From a checkpoint of a small transformer trained on Wikipedia: MLP 3584 GELU, 708M tokens.
Each number is 128 + 32 x the weight over the matrix's rms, rounded and kept within 0 to 255. Layers, rows and columns count from 0.

# layer 7 MLP down (transposed), 3584x448, rms 0.041, rows 745-797, columns 64-127
[[101 191 127 119 154 116 174 169 163 192 134  61 110  79 115  98 152 116 122 158 123 159 101 143 166 129  72 114 160 148 101 164 160 116 125 150  91 122 118 122 108 111  60 112 131 185 127 149  94  76 172 114 102 169 172 220 115 135 141 159 125 177  98 138]
 [151  93  90 109 150 129  59  87 122 167 176 128 129 115 160 104 164 144 139 134 143 170 102 116 109 121 107 166 111 101 148  98 129 146 155  93 185  94 120 157  99 137 114 124  70 118  82 135  66 133 172 133  99 137 138 130  77 111 132 143 121 141 140 136]
 [107 111  72 140 141 103 144 148  98  87 153 145  58 110 181 140 147 164 138 130 100  95 162 102 131 139 132 102 133 151 115 155 150 106 122 122 102 141 108 103  93 159 146  94 101 138 134  84 164 148 160 102 178 128 114 120 151  99 131 161  83 114  97 161]
 [178  95 144 167 131 116 139 167 168 149 117 117  90 122 122  64  87 166  88 130 103 119 153 159 148 145 133 140 133 104 135 170 118  80 112  86  85 132  90 139 108 141 146  70 123 112 189 149  96 127 114 176 165 149 155 142 131  74 145 167  85 134  92 121]
 [117 144 154 159  97 171 155  90 184 100 140  71 166  77 147 148  97 170  84 122 159  95 165  99 124  58 122 138 165  92  86 108 136 116 122 125 159 131 107 130 140  82  58 123 132 118  82  83 112  88 127 102 140 176 116 140  86 177 112  91 145 167 129 172]
 [156 128 128  97 157 148 198 157 163  83 161 120 141 137 142 117 128 165 170 164 108 119 103 153 156 176 165 136 140 122  65 114 140 144 139  94 177 121  63 200 155 167 147 145 137  99  80 135 128 191 120  80  94 154 133 171 175 157 167  65 177 118 198  96]
 [117  84 158 178 171 111 164  74 158 158 144 160  75 155 150 139 107  72  86 135 111 109 172 188 172 160 110 160 176 179 113 121 152  87 105  45 129 103 120 135 205 145 110  88 127 104 146 112  87  87 134 132 117  75 132 123 113 106  75 153 175  95 131  65]
 [100  91 132 152 190 101 179 163 131 101 142  95 164 128 122 148 110 112 106 147  71  78 184  69 153 180 101 131 142 170  94  98 139 109 126  63 105  91 156 136 146 120 115 109 150  93  55 189  74 125 129 131 143 174 100  89  79  56 120 104 125 135 158 143]
 [118 190 148 100 159 137 170 136  89 115  91 188 151 125 164 146 127 125  94  99 111  68  94 177  84 133 154 107 141 119  95 114 115 145  73 136  69 139 190 124 132 186  91 106  70 145 147  84 178 158  67 117 102 113 120 130 115  95 190 132 168 122 138 106]
 [116 111 103  98  95  80 130  98  90 110  63 174 147 123 124 102  99 179 139 160 117 152 104 155 163 135 127 193 131 110  87  95 125 134 179 207  66 127 114 181 174 106 132 106 181 175 126  86 103  99 124 135 151 129 183 135  87 182  85 106 151 119 110  94]
 [116 143  83 131 119 140 131 157 100 116 138 204 120 198 107 121 107 136 108 148  93 138  89 136 152 148 167 175 130 174 139 142 168 142 171 189 154 151 137 113 178 108  64 154  74 191 112  93 134 103  72 154 172 153 114 160 123 137 137 177 163  88 128 118]
 [140 104 108 162 114  74  80 174  83 164 124 155 129 165 199 114 150 105 131 209 191 109 101  75  99  76 123 133 174 118 119 167 123  97  99  52 140 108 140 153 107 103 105 101 172 132 136 116 126 116 126 150 190 142 195  98 108 123 175 148  96 139  74 175]
 [101 139 138 113 173 156 134 168  92 179 131 166 185 163 116 104  92 141  85 147 153 123 193  53 104 155  95 137 196  89 165 188  63 107 160 127  91 130 136 180 163 133 108  91 148 139  92 177 186  70 146 185 126 109  87 129 189 109 136 137 175 141 146 124]
 [ 94 169 106 162 162 123 135  98 111 150 120  61 114 135 111 155 139 106 101 118 126 184  87 145 136 130 120 181  97 125  94 110 110 105 154 103 101 168  85 104 153 104 129 113  88 192 148 165  87 174 159 133  68 114 136 135 168 114 165 152 177  97 153 157]
 [110 111 150 134 167  74 123  99 110 111 171 130 157 148 162 134 122 152 124  96  99 126  94 130  93 141 119 107 170 113 104 102 102 161 188 180  95 107 160  81 159 106 115 174 131 130 106 144 148 148  87 121 166 120 105 150 114 109 100  82 154 157  84 119]
 [ 92  76 137 142 168 130  87  80  15 110 154  91 117 131 171  87 122 147 146  88 130  61 124  95  41  70  95 125 136 174 138 115  57 129  96 162  96 157  64  72 110  80  61 134 169 142 156 170  86  67  93  89 183 133 135  93 161 103 154  96 191 109  84 184]
 [114 177 117 158 115 116 120 151  99 176  84 111 128 151 166  72 189 104 102 162 157 157 102 147  93 142 139  91  99 160  68 135 133 165 132 151 128 125 107 116 124 176 174 102 131  83 105 130 134 101  91 145 153 129 121 110 101 137 123 127 174 166 115 102]
 [149 122  60 182 112 161 135 180 127 182 140 153 117 138 126 126 167  61 103 129  73 156 171  84 167 111 134  93 187 114  88 106  90  52 121 100 106 168  96  74  97 135 166  60 104 143  92 205 116 103 156 152 184 126 126 140  93  99 172 162 131  79 134 131]
 [114 126 114 216 168 160 142 115  47 101 138 107  59 123 113 116 109  94 137 142 102 208 120 130 152 114 147 126 131  59 148 117 153 106 121  99 144 107  91 162  43  73 150  84 174 193 110  75 170 145 152 120 107 119  96 122 120 144 144 170  82 153 156  73]
 [110 158 121 142 175 121 170 142 129 156 135 126 107 140  84 133 150 161 114 199 141 100 110  81 114 172 162 151  98 161 125 164 152 152  78 150 149 101 107 121 107 144  96 140 115 122 144 102  96 169 129  67 124 139  99  60  87 149  77 150 156 147 138 188]
 [ 73 108 170 114 120 119 119 187 125 103 139 127  96 192 150 174 143 117 104 123  69 139 110 165 159 118 126 119 155 144  89 101 117 112 102  98 143 109  52 209 120  77 139 120 115 146 103 152  98  77 104 171  93 153 131 162 109 101 109 139 115 129 157 127]
 [116 120  62 165 126 137 149 134 184 108 156 137 123  98  84 103 130  99 167 129 134 157 135  93 121  84  80 146 136  74  51  67 132  95  59  77 175 160 158 107 155  69 120 122 166 166 100 128 135 133  83 139 104 134 158 114 147 176 145 104 122 172 167 142]
 [162 166 139 132 135  93 141 130  74 132 124  81  80 144 144 104 143 126 145 208 114 156  96 215 168 165 123 144 120 128 159 167  73 100 157 123 126 113 177 104 162 145 131 162  99  74 160 126 176 102  54  70 133  22 153 124 141 186 130 159 166 121 108 149]
 [200 148  85 152 105  75 136 150 152 120 123 160 168  86 114 108 143 125 169 136 134 103  91 124 235 166  82 149 164 165  75 160 128 145 164 115  93 129 129 142 119 158 112 154 174 142  79 152 156  85  97 133 108 109 123  95 129  87  90 197 140 113 131  91]
 [145  62 141 118 112  66 146 135 111 163 132 115 109 109 142 149  97  95 186 132  92  70 171 179 112 133 122 126  89 141 114 128 124 178 150 138  85  69 209 152 173 106 134 126 104 176 181 156 100  69 159 101 186 147 153 107 168  61 128 152  98 131 139  83]
 [119 120 175 113 126 152 141 115 102 123 124  73 147 103  56 104 145 103 128  98 125  97  89 125 128  97 189 150 172 153 174 112 124 121 132 115 106 106 186  83 102 102 175  95  85 128 195 123 132  47 117  95 109 131 186 114 105 123 156  90  66 143  77  99]
 [142  70 108 131  91 147 166  76 118 136 157 105 116 163 109 123 147  90 113 153 123 157 136 145 146 103  56 135  69 111 110  97  98 180 128  97 133 103 157  73 197 104  97 111 169 100 148 149  65 136 111 105 164  89 128 160 136 118 146 159 131 173  99 117]
 [107 150 102 114 154 102 169 155  77 148 153 149 147 140 117 130 161 138 111 174  84  70  82 160 127  86 109 150 123 136 213 141  53 110 186 168  72 106 191 205 116 112  93  75 119 111 158 152 128 170 180 161  96 163 101 172 128 155 130  89 105 197 149  80]
 [ 80 103 197  80  77 192 173 111 133 112 142 107  65 115 151  92 162 129 105 141  67  98 172 128 109 121  78 149 103 132 168  68 114  88 151  76 137 105 139 139 170 174 128  94 113  90 151 156 103  95 139  97 103 116 141 122 124 111 158 163 126 127 151 109]
 [114  76  68 139  83 141 183 125 108 110  62 149 135  81 160 158  97  72 193 165 129 106 117 159  59 109 161 104 118 183 109 169 141  89  65  75 112 113  76  86 154 110 146 163 155 162 147 122 113 166 119  62 100  94 118 106 174  61 151 188 115 197 172 155]
 [113 149  73  94 136 131 148  91 114  87 139 153  94 136 103 120 156 133 172  92 143 106 100 161  90 103 157 166 109 124  93 138 150 119 103 113 102 125 136 111 101 176 130  78 140 104 145 102 180  78 100 118 124  91 113  97 100 166 122 153  89 141 141  99]
 [138 113 138 152 173 107 146 156  85 101 191 141 189 149 172 162 109 120 185 182 186 105 101 142 104 144 156 114 166 119 145 107 122 107 165  81 117 159 186  84 123 146 103  76  74 123  92 104 167 159 107 149 129 172 163 162 100 153 105 108 116  95 119 140]
 [104 172 153 104 142  95 153 101  84  75 136  77 112 138 151 104 166 112 166 116 135 130 146  98 151 120  88 137  88 107 109 102 163 138 133 116 121 128 141 104 130 121 107  81 141 125 111 168 171 173 105 114 133 128 130 150 129 159 119 152 154  99 124 147]
 [109 143  86 121 115 162 129 164  74 166  85 142 112  96 139 134  70  86  96 127  87 174 151 100  93 147  98 179 110 120 145 113 135 158 175 144 149 148 130 115  59 112  52 146 175 107 162 176 166  88  87 130 152 121 129 141 151 153 167 145 103 184 135 174]
 [ 74  94 138 141 169 106 124 139 148 122 158 146  93 144 171 155 134 118 179  68  94 159 153 156 112 108  97  96 128 159 154 107 155 157 185 122 124 139 104 103 218 167 141 154 163  83 128 179 145 108 137 114  84 138 106 103 166 154 148 216 138 104 117 121]
 [102 134 201 179 144  84  98 195 129 162  94  81 214 120  92 137 120 140 116 120 181 166 132 106 165  94 147 174 107 136 131 185 106 147  80 112 154 136  73 125  92 132 165  67 111 120  71  90  99 118 130 113 125 140 164 106 120 150 130  88  68 180 116 151]
 [143 136 128  63 121  94  68 113  98  74 137 184 191 157 168 148  81 123 133 138 156 129 124 105 168  97 109 154 107 154 121 122 131 150 106  89 134 104 140  69 104  89 110  86 187 178 132  99 120 108  84  93  68  77  74  94 128 112 129  80 174 158 107 120]
 [112 152  94 149 143  91 186 127 104 128 128 117 129 132 132 167  98  97 172 152 120 144 104  94 169  45 136 115 146 146 194 118 164 180 138  77 146 109 124 123 132 149  73  74 120 146 129 120 113 171 137 112 158 142 136  87 123  87 125 109  92 131 153 159]
 [170  98 158 144  93 111 125  99 161 158  90  79 147 110 118 136 108 119 178 135 158 130  85 153 157 160 115 121 150 177  99 145 163  90 126 137 125 104 107  99  89 104 138  66 117  97 175 139 101  92  69  95 129 138 111  74  64 114  72 155 129 160 119 113]
 [ 88 183 151  89 113 118 140 110 163  93 159 152 131 181 124 132 108 123 141 105 115 156 153 117 178 101 127 158  93 120 106 126 154 178 163 133 144 154 130 141 140 134 158 156 170  99 140 149 144  80  99 126 156  66  39 146 130 128 139 104 146 104 103 143]
 [ 86 171 144 106 121 152 101 151 168  66 174 191 184  84 195 157 145 106 110  99 103 120 119 108 142 104 140  94 160 159 151 137 189 121  72 151 103  69 174 124 133 148  68 175 102 169 138 147 104  98 113 138 155 129 149 111 112  96 109 120  61 186  93  63]
 [116  96 163 145 129  87 109 135 121 110 115 163 157  28 109  77 118 164 160 103 156 179 123 159 113 197 106 101 141 162 160 120 124  92 154 136  88 136 109 124 120 114 172 129 161 149 158 135 149 111 145  91 109 159 126 168 126  76  85 165 149 122 117 118]
 [103  75 166 124 170 199 154 113 181  63 164 141  92 108  66 135 148 108 157  99 130 126 150  93  72 140 116 108  71 103  96 155 148 207  81 169 123 139  91 115 143 123 100 167 135  90 178  97 173 217 120 166 134  85 120 148 159 152 161 106 141 164 120  84]
 [116 116 156 126 169 159 150 132  71  85 118 149 135 133 144 192  95 150  88 105 117 134  50 109 114 105 188 126 164  87 139 100  91 138 123  89 158  92 141  68 161 113 143 166 141  92  77 123 169 177 164 114 148  98 188 152 113 192 154 158 136 117 153 126]
 [ 83 187 145 171 138 123  61 150 165 157  43 182  70 161  61 150 147 101  85 169 137  94 104 100 119  95 155 151  78 118 118 114 126 104 119 100 186 167  75 139 122 169  83 162 204 167  90 177 123  81 118 126 121 197 133  91 156 138  64 118 111 159 133 141]
 [141 119 161 141 144 153 158 133 112  95 189 110  74 104  67  98 116 150 126 159 112 178 104 147 173 113 142 118 161 137  81  90 119 124 119 115 169 113 151  79 184 120 129  96 126 112  97  69 116 108 104 132 113 100 142 136 135 122 140 140 122 126 152  98]
 [102 173  93 110  65 118  79 148 182 107 156 153 185 131 147 141 134  84 123  98 139 154 117  85 159  73 144 128  92 136 108 133  77 150 100 112 100 113  97 125 172 136 127 142 143  71 121 126  59 118 127 164 128  77 129 113 125 159 150 103  60 140 132 161]
 [118 163 107 145 127  93 106  52 153  72 143 155  72 127  86  69 195 115 111 134 130 154 132 118  80 122 140 199 138 124 107 117 171 153 112 161 160  98  67 133  82  84 182 159 106  53 112 120  41  98 152 159 103 103 164 186 164 148 142 132 192 128 131 163]
 [ 96 137 141  86 138 102 180 117 149 210 159 142 201 122 125  87 103 184 137 160 103 128 127 158 151 115 161  80 108 139 112  99 127 152 102 147 127 194 176 147 136 117 127 149  54 121  93 129 102 102 139 150 102 157 119 106 114 140 112 135 197 129 119 171]
 [100  95 117 141  41 120 163 150 174 177 160 114 147 157 125 157  68 153  88  86 168 137 154 195 128 191 135 103 136 152 124 166 148 121 151 160 150  66 133 201 124  48 124 101 136 152 213 148 148 112 107 208 122 110 154 108 156 111 111 147 135 185  85  99]
 [182  55 141 105  97 128  92  80 165 146 133 120 105 160 137 183 106  82  67 165 147 153 151 117 136  85 123 143 138  75 127  62 130 145 193 148 107 144 141 145 202 103 118 166 144 147  87 161 119 170 105 168  91  80  78 193 126  97 161 192 147 101 159 162]
 [102 100 107 117 118 127 103 112  99 155 145 110 126 106 150 126 113  91 125 152 122 123 148  77 134 137  95 129  87 112 129 203 170  77 139 115  67 104  82  91 106  99 153 159  86  79 142 155 129 143 184 135 104  70 131 180 155 131 171 150  88 142 160 145]
 [ 57 140 137 112 139  94 109 122 118 125 116 111 104  97 147 129  65 176 102 141  91 132 114  72 145 121  90 192 111 146  75 153 113 187  82 131 114  70  94  89 178 106 141 129 199 146 120 125 120 116 100  95  97 127 164 108 105 109 172  97 122 125 129 153]]
# layer 7 MLP up, 3584x448, rms 0.041, rows 746-797, columns 64-127
[[158 103 110 100  88 213 112 180 166  50  87 131  92 102  97 195 154 114 101 142 112 118 100 140 112 113 158  54 129 115  80  68 123 125  81 130 105 213  58 163 135  84 148 137 162 171 161 147 214 124 140 133 127  95 162 103 178 140 133 138 154 109 140 132]
 [158 151 124  94  93 121 108 106 152 107 163 111 139 177  83  99 140 159 114 120 167 131 160 133 128 119 144 113 135 153 115  67 152  87  93  93 131 120 171 139 170  90 151 160 129 145  78 134  88 102  85 125 115 174 121 115 124 137  96 125 155 114 129 116]
 [111 114 139 105 132 203 132 112 111  98 107  53 182 157 146 156 134 104 138 107 180 162 102 154 116 122 110 123 157 152 174 136 137 105  72 117 151 179 149  96 132 118  87  88 114 146 141 140 185 124 135 128 132 112  94 124 109 191 118 148 116 144 108  72]
 [ 98 123 117 137 167 152 104 155 143  94 167 133 118 198  82  73 199 150 166 123 128 162 136  74 132 161 143 121 135 183 182  93 140 120 118 149  52 150 174 110 125  91  95 113 205 106 142  54  83  91 129  74 142  81 123  94 100  83 104 212 117 107 141 132]
 [128 131 175 155 119  99  75 156 136 162 140 102  80  91 107  76  98 110 152  75  86 127 138 138 179  86 107 107  69 106 112 141 101  70 163  84 142 179 180  84 163 112 144  90 131 201 119  90 111 156 172 137 104 105  51 123 133 167  88 180 114  76 146  72]
 [109 156 155 134 130  95 145 113  83 110 185 159 160  56 184 106 160 164  92 116 102 100 116  66 138 153 190 139 133  93 185 152  72 183 138  89 140 107 182 157 168 150 124  86 124 110 142 161 135 120  90 162 127 111 149 191 122 137  86 156  95 136  68 140]
 [ 59 123 201 113  70 174 144 150 146 142  84  55 178 102 105  93 121  52 200 106 154 172  95 103 162 166  72  91 186 119 119 112 137 111 155 127 157 163 101 140 109 132  97 177 185 203 110 148 158 165 170 114 112 134 139 169 165 101 133 133 122 100 113  88]
 [ 75 140  84 111 131 106 167  99 145 125 116 110 139 123 100 168 151  67 128  97 109  81 196 104 139 128  85  96 116  66 155 109 102  87 115 123 175 135 141  93  89 128 164 158 166 117 116 151 126 158 175 128 110 165  95 137 117  84  89 186 121 143 112 182]
 [128 102 193 128 162  69  91 173 118 197 124  56  92 173 154 169 161 117 136  92 162 132  76  78 189 163 147 120 167 151 166 116 167  72  74 134  53 135  96 129  73 111 154 114 153  36  96 140 132 142  63  86 114 169  79  80 138  95 153 123 122 121 167 113]
 [178 140 173 145 155 139  55 164 116 133 137 177  88 182 109 128 131 130 146 105 123 141 109 169  46 121 155  66 129 146 104 106  94  28 131 103 110  84  60 134 110 123 134 124  95 119 103 116 121  97 124  78 148  51 125 125 175 103 122 107 111 133 158  86]
 [123 145  97  79  93  68 138  93  92 141 104 152 131 137 147  99 112 200 132  88 128  52 136 123 118 128 158 111 180 119  60 114 119 108 123 147 161 182  67  90 149 128 139 159 115  73 126 188 164 107 111 102 107 119 148 174 129 127 167 151  81 144  93 112]
 [150  91 133  97 156 135 105 116 179 110  38 156 103 132 141 131  70  75 136 121 142 112  47 116 144 126 157 138 140 142  65 101 101  68 155 144  95 110  62  72 101 141 179 110  94 128 125 117 153 129 149 125 179 136 116  97 144 162 148 138 139  56 152 153]
 [178 180 109  97 138  88 166 129 159 127  90  88 137 132  94 136 128 122  95 132 156  88 130 177 147 102  85 102 135 105 125 112 161  51 134 113  94 186 132 150 135 155 114 104 159 161 109 154 151 133 140  74 172 110  96  81 147 141 142 114 123  91 143  68]
 [ 81 136  84 204  63 131  84 146 115 146 117 148  87  85 133 167 127 179 109 165  89  71 153 123 103 192 107 118 155 119 106 132 123 138 100 103 115 154 117 177 159 123 102 115 148 158  99  87  94 131 173 113  80 117  67 128 124 112  96 145 157 142 146 138]
 [ 71 164 160 128  97 141 157 154  93 157 119 116 167 125 111 106 139 148 208 138 169 130 142 168 132 122 101 167 117 149 109 111 110 185 133 132 173  84 157 156 146  88 141 148 121 158 182 123 137 106 117 150 130 109 119 125 140 150 151  95  59  79 116  77]
 [121 119 135 189  96 182 161  95 121 119 119 133 147 128 135 127  81 144 123 119  90  71  90 157 131 131 142 121  97 130 132 112 113 110 110 144 120 100 139 150 116  94 132 130 114 110 122 103 185 135  77 179  94 127  64 167 144 190 107 138 148 125 145 171]
 [148 146 151 173 146 125 113 121 145 146 148 166 129 170 187  97 153 133 132 114 121  96 150 159 107 144 108 168  69 146  75 154 121 150  90 123 154 139  74 147 129  83 150 155 184  94 157  44 129 113 122 110 127  89 118  87 214  83 145 177 114 133 155  71]
 [106 130 175 173 158 149 134 141 171 175 160  69 111 158 145 146 180 147  93 172 116 108 143 120 174  84  71 179 110  51 126 117 155 118  65 144 177 130 120 147 117 116 106 123 124  67 136  99 177 112 108 148 115 194  94 101  90 154 202 110 115 117 131 126]
 [ 87 103  91 116 173 146 101 142 118 162 165 104 203 138 149  90 143 129 148 134 183  95 119 112 102 130 115 128 118  28 152 108 143 167 126 151 171 140 170 159  91 103 127 123  89 144 171 149 123 130 152 131 188  62 139 155 113 160 158 160 145 164 124 139]
 [143 111 140 169 127 118 159 114 131 136 119 171 112 145 121 123 139 152 173 129 105 121 151 132 130 106  76 135 126 192  92 118  98 106 154 142 129 207 170 113 182 164 161 115 136  70 178 172 121 114 123 131 110  68  99 104 159  92 176 103 114  99 186 159]
 [114 109 174 128 142 166  86 136 101  94 113 140 128 158 204 148 140 126 111 156  82  95 109  92 154 132 143 159  78  36 146  98 150 168 144  82 131 104 140 135  90 143  93 126 139 110 114 129 116 102 154  91  99  93 133 108  82 123 122 116  94  81 113 111]
 [126 135 142 190 124  95  74  84 166 112 112 134 115 129 126 174 158 139 132  87  83 149 151 112  83 100  57 157 156 145 124 119  50 100 129 121 123  92  98 116  97 164 100 143 106  78 128 113 111 100 162 181 119 167 175  88 150  93 172 142  99  59 175 130]
 [134 120  76 134 130 146 174  91 129  99  88 149  91 148 151 127  99  93 121  67 101  57 119  98  63 115 115  84 124  96 129  89 134 103 125 179 171 138 126 153 120 104 157 180  98 108 136 116 113 186 173 151 132 155 174 147 136 104 123 123 105  84 126 132]
 [193  93 131 114 119 157 189 131 138 166 164 127  87 148 209 171 134  89 145 170 166 125 144 107 155 159 111 118  82 100 130 104 143  77 109 133 131 153  90 155 127 146 125 107  98  47 149 165 181 121 130 157 105 174  94 147  92 136 114 115 147 153 150  86]
 [144 132 102 130 167 164 101  84  64 151 163 113 138  96 130 140  70 193  81 111 102 121 139 118 114 109  64 112 141 111 112 111 133 131 131  96 128  98 145 165 140 153 126 121 138 119 187  86 134 159  71 134 167  47 144 106  70 141 136 110  82 112 146  89]
 [125 146 155 119 114 155  62 106  94 143 123 143 164 149  60 162 187  81 118 135 120 173 135 151 106  88 158 105 197 150 120 167 157 133 111 100 125 106 160  68 136 159  87 132 177 114  85 169 156  54 103 124 211 116  67  94 133  92 133 107 103 116 164 174]
 [100 129 100 127 155 168 131  88 108 120 143 124 139 105  83 148 100  87  87 177 122 116 163 128 171 107 118 157  95 148  80 110 151 104 107 125  88 101 155 133  91  81 123 177 164 153 170 115  87 169 146  82 136 115 149 171 117 161 173 136 144 141 120 126]
 [156 152  95 144 112 122  54 175 158 154 128 139 134 180 124 141 131 141 152 135 115 116 129  92 135 170 188 144  96 113  89 116 139 126 148  73 156 174 152 105 155 108 133 124 161 140 154 118 139 168 145  81 117 173 108  85 168 155  79 125 138  76 125 109]
 [156 113 161  76 131 105 186  97 114 150 114 105 133 133 134 144 137 115 158 118 104  94 117 113 180 144 147 116 204 128 128 147 146  66 123  83 138  98 167  85 139 114 100 164 107  87 135 181 132 109 113 146 136 164 158 176 190 119 133  82 129 108 162 170]
 [136 176 142 150 125  96 160 119 115 116 172 121 122  72 149  82 149 124  81 130 113 126 125  79 130  86 145  90 117 142 137 157 112 104 105 152 107 152 123 108 172 172 125 164 136 139 166 161 128 139 140 100 204 150 142  92 129 122  82 151 133 135 139 157]
 [148 107 138 134  97 141 118 120 158 113  94 134 113  93 187 124 120 144  88 140 146 112  90 121 150 143  84  73 144 116 107 120  88 137 135 144 158 148  59 158  90 154 118 101 129 130 140 139 121 130 155 156  77 123 133 150  86 135 154 113 138 160  98 163]
 [105 128 180 135 108 102 126  97 121 117 155 147 102 143  86  68  90 156 154  83 150 111 100 162  85  91 101 110 145 141 143 143 169 107 157 140 106 115  95 151 109 130  90 150  89 103 143  93 122 172 116 111 192 151 108 175  75 174 142  82 110 123 169  54]
 [114 174 131 158 182 136 130  93 130 110 140 112 103 136 170 137 136 175 153 164  66 152 124 175  80 107  80  66 164 133 128 172 159 104  93 113  76 128  91 120  98 105 179 103 165 113  86 104 122  99 146 158 157 130 145  60 182 122 110 111 145  69 138  99]
 [101 149 119 103 158 139 136 163 103 121  91 117 160 118 106 136 125 111 179 140 159 113 116 176 127  52  70 128 180 134  75  95 202 143 113 145 113 114 129  51 131 108 132 106 135  89 144  76 118 133  84 189 199 132 132 109 132 115 150 133 147 163 143 156]
 [157 142  98 154 121 128 115  55 136 161 107 101 132 147 149 170 181  99 161 127 150 151  96  85 150  77  75 124  85 130  92  99 120 138  82 147 135 118  88  95  99 100  41  91  88  63 192 171  96  96 153 108  95  68 138 143  69 116 160 124 114 129 165 144]
 [185  89  96 185 123 147 115  92 196  95  79  97 107 124 130 180  66 140  90  91  76 203 148 105 140 102 144  66  99 103 192 100 164 159 157 104 140 114  85 141 148 123 132 135  78 127 152 124 109 113 160 129 132 132 158 106 142 155  89 153 130 105 127 195]
 [112 126  78 153 125 167 134  99 119 110 142  75 108 115 134 139  92  97 148 119 182 106 180 109 101 117 108 105 185 132 173 222  93 154 123 146 145 155 132 104 155 134 125  96 178 171 165 136 155 129 130  63 102 138  99 166 101 170 146 164 145 168 110  71]
 [142 138  86 150 125  90 134 190 124 114  87 142 128  91 151 161  91 178 152 157 188  79 167 181 122  92  96 102 113 143 150 211 122  96 180 100 153 123 143 136 162 118 160 142 100  93 163 152 129 122 113 144 179 149 144 115 132 108 129 194 111 158 149 113]
 [ 86  75 213  70  95 135 168 152 171 110 161  80  85 153 156 188 155 123 158 126 122 192 105 102 172 108 105  81 118 140 163 165 100 130 147  87 109 120 167 135 197 100  55 170  93 108  66 185 109 123  93 122 187 110 155  83 177 128 135 154 147 193  88 170]
 [100  89  91 121 136 117  98 116 140 104 152 111 141  92 156 125 178 187 154 112 136  49 120  93 138 139 127 141 115  67  96 160 124 105 172  76 170 177 131 144 125  99 155 146 145 124 126 130 186  98 148  91 167 139 101 111 127  80 131 161  38  75 154 110]
 [110 189  74 139 167 165 121 135 144 101 100 121 137 199 140 155 125 113 114 129 107 109 113 147  82 147 129 116 111  96  99 145 160 141 125 170 135 124 121 130 113 132  65 176 106 126 105 124 131  88 110 113 113 148 153 148 116 155 138 106 101  95 106 141]
 [103 136 123 195  92 141 116 120 132 132 133 185 139 162 114 105 159  93 125 142 190 178 144 135  69 134 155 173 170 147 215 110  86  89 152 123 114  98  90 172 140  90  94 138 134 197 141 139 195 107 143 162 128 157  56 108  85  85  62 101  93  73 141 191]
 [163 154 156 174 103 146  77 123 129 130 163 120 137 119 154 160  58 129 106 130 176 177  81  83 131 134 107 124 185 146 103 137  99 118 139 131 156 143 139 174 112  80 109 125 124 106 133 147 163 159 140 154  92 105  94 104  87 130  95 126 139 146 180 134]
 [ 72 150 171 132  48 148 106 132  87 127  80  93 137 119 144  82 151 128 140 133 190 149 139 126 147  95  77 129  84  81 101 114 129 111  99  94 157 124 136 125 174 139 108 167 152  67 176  97 155 169 120 110 147 161 130 158  64 123  91 140 132  30 108 126]
 [120 154 102 147 120 131 105 109 144  88 153 104  73 122 153 124 143 160 187 189 140  98  38 138  78  95 127 177 118 100 108 129 126 113 125 162  99 142 189  89  93  95 166 167 159  76 191 104 140  94 188 189 144 117 113 159 140 114 112 110 150 139 167  84]
 [ 89  99 147 165 155  94 124 137 123 137 140 122 131 101 116 173 141 109 109 154 111 160 131 171  81 163  94 131 175 199 100 122 162 104 121  83 125 152 146  78 100 138 114 117 161 126 148 100 174  73 126 164 137 141  59 191 151 172 179 190 172 121 157 180]
 [137  45  94 106 112 150  51 142 128  88 128 135 148 139 136 173  72 165 112  98 106 135  48  89 103  76 169 150 106  81 130 177  70 123 112 138 101  73 112 176  72 153  75  96 119 175 160 150  95 119  80 109 119  93  91  98 151 125 113 143 119 131 110 125]
 [ 72 111  98 112  96 143 161 109  98 103 178 157 139 217 152  88 140 101 156  96 141  61 144 156 147 107  88 194 150 102 109 130  94 173 110 157 153 113 142  79 177 141 111 141 106 123 208 129 165 150 143 124  72 149  78 109 178 169 112  89  74 112 152 160]
 [133 181 128 117 171 153 126 169  91 110 168  95 105 175 121 120 169 132 144  51 138  92 146 113 184 160 137  96 169 167 117 185 162 113 135 153 203 137  93 145 134 179 146 158 153 109 105 113  87 105 119 143 128 200 113 141  90 165 155 126 108 143 108 159]
 [168 106 170 159 101 113 147 115  96 124 122 104  97 191 157 173 112 156 133  94  60 120 177 108 153 143 196 125 118 163 142 167 108  85  95 143 106 191 101 166 156 163  94 164  78 152 168 108 104 162 137 141 149 179 118 153  89 163  80 102  93  99 159 157]
 [160 127 137 140 115 164 103 117 130 109 146 166 126 134 110 128 125 116  83 114 113  85 111  86 133  54 109 145 127  94 123 104 145 106  88 137 129  87 151 139 136 124 126 157 149 132  42 162 107 151 116  91 156 179 146 152  70 163  60 122 104 108 115 106]
 [ 96 104  91 193 100 148 105  82 115 144  84 147 135 120 153 162 173 169  82 146 159 101 113  98  75 118 137 177  71 102 170  65 169  78 127  99 118 120 133 180 116 102 150 151 131 156 149  89 177 124 180 110  53 178 122 115 153  85 105 175 161 103 140 153]]